Weights of a small GPT-style language model, trained from scratch on English Wikipedia: LayerNorm before each block.
Each number is 50 + 10 x the weight over the matrix's rms, rounded and kept within 0 to 99. Layers, rows and columns count from 0.

# layer 9 attention output (transposed), 128x192, rms 0.126, rows 20-30, columns 64-127
51 53 43 29 62 81 54 72 41 57 39 40 61 42 57 52 37 67 36 21 46 52 37 69 41 54 62 40 54 51 45 49 36 63 59 54 43 17 35 45 56 63 43 62 59 59 52 57 21 49 59 22 63 40 45 57 65 35 49 42 57 35 51 64
58 57 50 45 36 64 55 64 51 48 59 46 52 66 57 56 37 58 50 64 34 38 59 54 60 41 43 63 32 76 53 58 29 33 77 41 48 63 60 64 51 48 50 57 55 36 64 30 55 52 67 32 25 31 73 41 60 59 26 37 52 46 65 64
65 58 49 22 52 39 60 65 30 45 50 58 42 64 52 63 33 61 40 48 49 33 50 52 54 46 60 60 58 41 43 41 15 27 34 46 78 59 37 19 45 41 56 58 43 41 37 59 41 67 33 53 44 76 57 40 11 33 72 67 48 40 50 49
14 75 53 55 52 49 43 70 64 55 77 73 65 64 44 49 42 50 58 48 72 17 58 33 59 48 57 45 39 48 54 57 48 44 43 62 31 66 51 64 56 40 47 50 47 36 57 50 29 51 39 40 79 42 59 41 52 53 62 50 44 47 58 57
51 46 59 49 54 43 47 60 52 52 59 32 50 52 69 58 43 43 61 56 37 58 30 29 62 16 50 56 46 40 57 40 46 60 63 59 50 48 65 20 61 45 64 67 68 43 56 40 54 54 56 60 48 70 47 65 56 65 30 43 49 41 47 56
56 47 57 59 45 56 69 41 22 50 47 63 31 78 64 50 69 45 56 52 63 57 44 57 54 32 52 66 39 47 53 36 76 46 51 44 63 58 40 63 52 39 36 51 39 53 41 60 36 21 54 48 43 54 61 51 73 29 43 52 23 58 53 39
39 75 58 43 39 38 59 53 47 65 58 25 65 33 41 39 67 44 52 50 70 34 41 51 48 54 22 52 67 47 67 37 76 58 64 61 68 41 63 54 66 49 59 74 36 43 68 65 50 37 46 61 73 61 49 47 41 44 39 57 55 60 41 47
42 69 57 83 37 54 71 47 57 66 38 57 40 56 36 50 64 59 41 72 36 59 28 52 40 53 58 63 50 41 30 55 54 69 55 56 59 57 67 39 46 39 36 37 43 49 52 27 41 65 49 56 37 50 59 40 65 59 62 31 49 57 53 35
59 54 24 48 38 60 51 53 47 62 56 37 79 71 53 47 49 57 51 60 42 45 33 68 59 66 36 36 59 39 40 53 25 69 35 50 40 34 44 25 53 37 31 56 63 58 55 60 74 61 37 59 60 68 65 51 64 70 44 44 56 53 50 69
54 35 61 52 34 78 54 32 40 75 40 70 55 48 44 54 46 60 50 47 35 56 52 49 40 26 53 51 61 42 59 29 44 48 43 50 86 60 39 46 67 45 63 52 40 60 59 46 46 87 48 40 44 46 51 44 54 56 58 60 50 50 29 57
30 51 47 66 30 48 27 54 63 67 44 27 64 60 69 61 31 33 53 41 16 59 64 32 66 61 30 57 57 37 51 57 75 55 39 56 56 51 62 45 49 36 61 59 38 36 61 48 56 32 33 57 76 48 44 47 57 52 53 56 57 67 33 42
# layer 9 attention value, 128x192, rms 0.119, rows 21-31, columns 64-127
43 58 63 43 59 44 44 62 56 61 45 69 30 57 55 43 56 45 64 42 61 42 53 59 49 26 68 30 48 81 60 51 53 38 51 55 57 54 30 47 30 70 33 67 35 69 50 50 48 47 49 48 39 38 63 47 67 30 56 53 35 55 50 33
41 53 41 45 45 35 80 46 40 58 34 46 24 55 49 31 61 45 20 50 63 58 38 49 57 54 54 70 29 51 35 57 50 70 38 49 68 51 44 36 42 61 58 61 49 39 58 42 62 68 54 99 64 51 70 41 07 14 29 60 63 60 58 44
26 54 51 52 45 22 59 45 36 75 46 49 70 52 31 44 41 43 45 53 36 31 64 50 76 27 39 59 51 43 58 52 57 51 36 51 39 44 53 42 55 66 45 41 31 80 59 65 37 48 54 66 36 67 58 59 53 56 18 40 58 27 33 36
47 67 50 46 28 62 44 44 49 49 40 46 51 47 41 42 56 66 44 63 34 48 43 42 53 48 33 37 40 64 34 55 50 30 49 66 61 33 59 52 68 53 65 43 42 59 24 48 42 65 49 56 53 38 47 51 57 43 52 66 54 51 27 69
60 54 35 31 63 61 74 50 35 77 54 80 35 35 33 48 48 50 57 63 40 41 43 49 40 41 45 78 48 45 54 70 50 32 60 40 56 44 43 28 57 34 42 66 68 86 43 71 45 46 51 65 70 43 55 52 34 42 62 57 55 56 54 46
69 55 57 44 59 70 48 53 54 32 36 49 64 77 47 45 66 40 37 48 43 35 39 40 42 35 42 45 51 54 41 74 51 57 55 32 63 48 28 40 52 49 44 47 34 32 62 83 55 56 43 67 44 70 65 59 77 56 51 40 58 29 43 55
49 34 66 53 31 57 60 46 25 60 36 59 43 35 65 47 48 64 58 53 35 55 42 45 58 57 38 60 40 32 64 60 50 76 53 52 52 56 30 56 32 43 45 57 63 53 40 54 52 58 56 66 34 36 24 62 54 43 46 53 42 56 36 66
66 49 49 43 54 34 80 58 32 64 30 32 32 63 61 54 41 75 56 60 61 47 58 64 48 63 51 75 61 38 43 46 44 44 26 47 36 40 59 52 70 53 62 75 46 42 39 54 53 41 49 30 55 42 43 45 49 55 64 48 39 34 20 33
61 54 50 40 63 46 66 70 34 45 49 47 63 42 47 54 43 52 34 58 62 57 40 60 54 54 46 53 46 37 71 49 51 48 49 52 37 39 46 54 63 69 54 41 52 47 44 53 54 58 46 43 39 50 33 48 40 51 58 45 49 61 58 58
46 57 60 50 66 36 34 64 54 47 60 43 56 45 56 49 61 73 45 64 67 42 62 58 57 51 22 51 67 42 40 37 44 58 08 57 57 51 42 49 20 56 57 47 41 69 35 61 58 57 55 62 33 42 46 51 65 57 51 64 55 34 63 38
37 59 62 41 50 57 46 50 51 60 74 54 60 61 50 46 40 54 48 27 49 39 66 46 51 45 65 25 77 26 38 41 51 91 44 62 70 20 40 45 63 39 59 57 59 49 59 36 36 44 46 43 58 41 52 68 62 49 43 49 32 37 53 54